config.yaml
n_layer: 9
d_model: 224
n_head: 4
n_kv_head: 4
head_dim: 64
d_mlp: 896
vocab_size: 2071
activation: "tanh_gelu"
norm: "layernorm"
norm_place: "pre"
norm_eps: 1e-06
positions: "learned"
qk_norm: false
attn_scale: 0.125
bias: "all"
tie_embeddings: true
parallel_block: false
init: "normal"
init_std_qkv: 0.0421
init_std_o: 0.0523
init_std_up: 0.0603
init_std_down: 0.0603
optimizer: "muon_variant"
lr: 0.00748
beta1: 0.95
weight_decay: 0.0
lr_head: 0.00813
grad_clip: 0.5
warmup_steps: 200
schedule: "wsd"
decay_fraction: 1.0
decay_shape: "linear"
final_lr_fraction: 0.0
batch_tokens: 65536
seq_len: 256
doc_mask: true
train_tokens: 269600000
steps: 4114
dataset: "wikipedia_en"
Each number is 128 + 24 x the weight over its row's rms, rounded and kept within 0 to 255. Layers, rows and columns count from 0. The size above them is the row's rms in percent of the matrix's.

# layer 5 attention output, 224x256, rms 0.052, rows 214-223, columns 0-63
size [ 98 100 100 102 103 103 100 105 106 101]
[[115 108 125 126 113 102 113 117 102 119 127 131 135 104 113 140 146 109 119 101 141 115 134 157 141 143 103  90 123  87  94 108 113 119  82 141 136 121  95 109 147 142 135 110 140 153 118 116 101 128 113 105 160 148 103 109 125 148 101  98 116 135 107 108]
 [145 112 116 146 117 137  96 111 128 135 134 111 117 107 115 121 102 103 118 168 137 116 164 102 123 133  93 150 126 119 148 152 142 148  77 147 112 105 113 121 112 147 152 147 104 164 122 153 133 114  90 139 162 124 139 137 154 156 132 129  84 136 121 105]
 [104 140 111 148 178 143 128 121 104 123 164 104 114 100  83 111 102 111 106 134 145 125 134 144 149 126 137  77 148 140 159  90 144  96 106 109 118 123 153 128  90 117  85 124  96 114 104  94 117 124 123 138 130 117 156 137 119 149 139 121 143 115 131 128]
 [108 151 138 118 136 124 186 120 126 154 142  98 121 111 134 137  92 109 127 161 133 144 140 109 166 134  96 161 159 176 145 103 161 148 133 140 143 106 124 117 146 120 148 134 167 109 151 194 101 107 137 106 119 140 134 130  89 102 148 150 134 120 183 117]
 [102 121 147 158  99 146 147 171 119 107 180 139 121 127 108 167 131 123 124 108 106 141 116 133 136 141 134 100 125 179 181 102 150 107 132 150 120 143 137 132 123 150 155 158 109 115 112 113 126 117 126 125 125 144 116 124 111 127 162 122 116 137 105 163]
 [161 119 144 139 119 130 132 137 107 105 131 118 112 157 136 132 137 160 146 123 106 103 119 133 104 116 142 146 125 137 128 170 105  98  91 120 125 159 131 146 168  77 125  84 138 101 128 126  62  77 120 114 148 133 164 114 112 133 131 110 132 142  99 136]
 [181 124 153 141  96 127 113 109 133 143 130 101 135 133 126 112 120  98 123 157 158 112 164 154 133 170  95 141 154 168 151 120  96 127 127 106 106 141 123 134 114 148 158 116  94 143 103 117 110 144 122 168 143 112 116 151  96 144 143 121 112 148 160 143]
 [105 138 117 123 160 144 129 140 133 127 208 119 126 160 152 113 100 124 137 172  99 101 143 200 135 134 126 134  85 126 122 143  85 107 136 140 112 125 120 166  92 136 133 145 135 114 142  87 151  95 136 123 176 159 127 122 128 155 144 117 117 139 145  70]
 [118  87 154 132 177 156 106  93 124 164 119 151 111 143 149 120 141  99 157 112 150 128 134 150 117 150 135 122 132 130 126  89 133 105 147 148 128 128 117 118 129 167 117 109 102 140 120 121 108 119 106 122 156 103 114 149 118 150 146 106 140 131 115  96]
 [153 161 115 144  89 103 154 160 145 171 113 159 136 107 171 153 132 114 110 163 102 178 156 131 157 148 140  84 169 130 152 133 134 128 161 134 112 129 150 136 177 121 153 124  99  91 116 154 149 106 159 143 129 177 115 109 118 131 127 123 106 120 101 165]]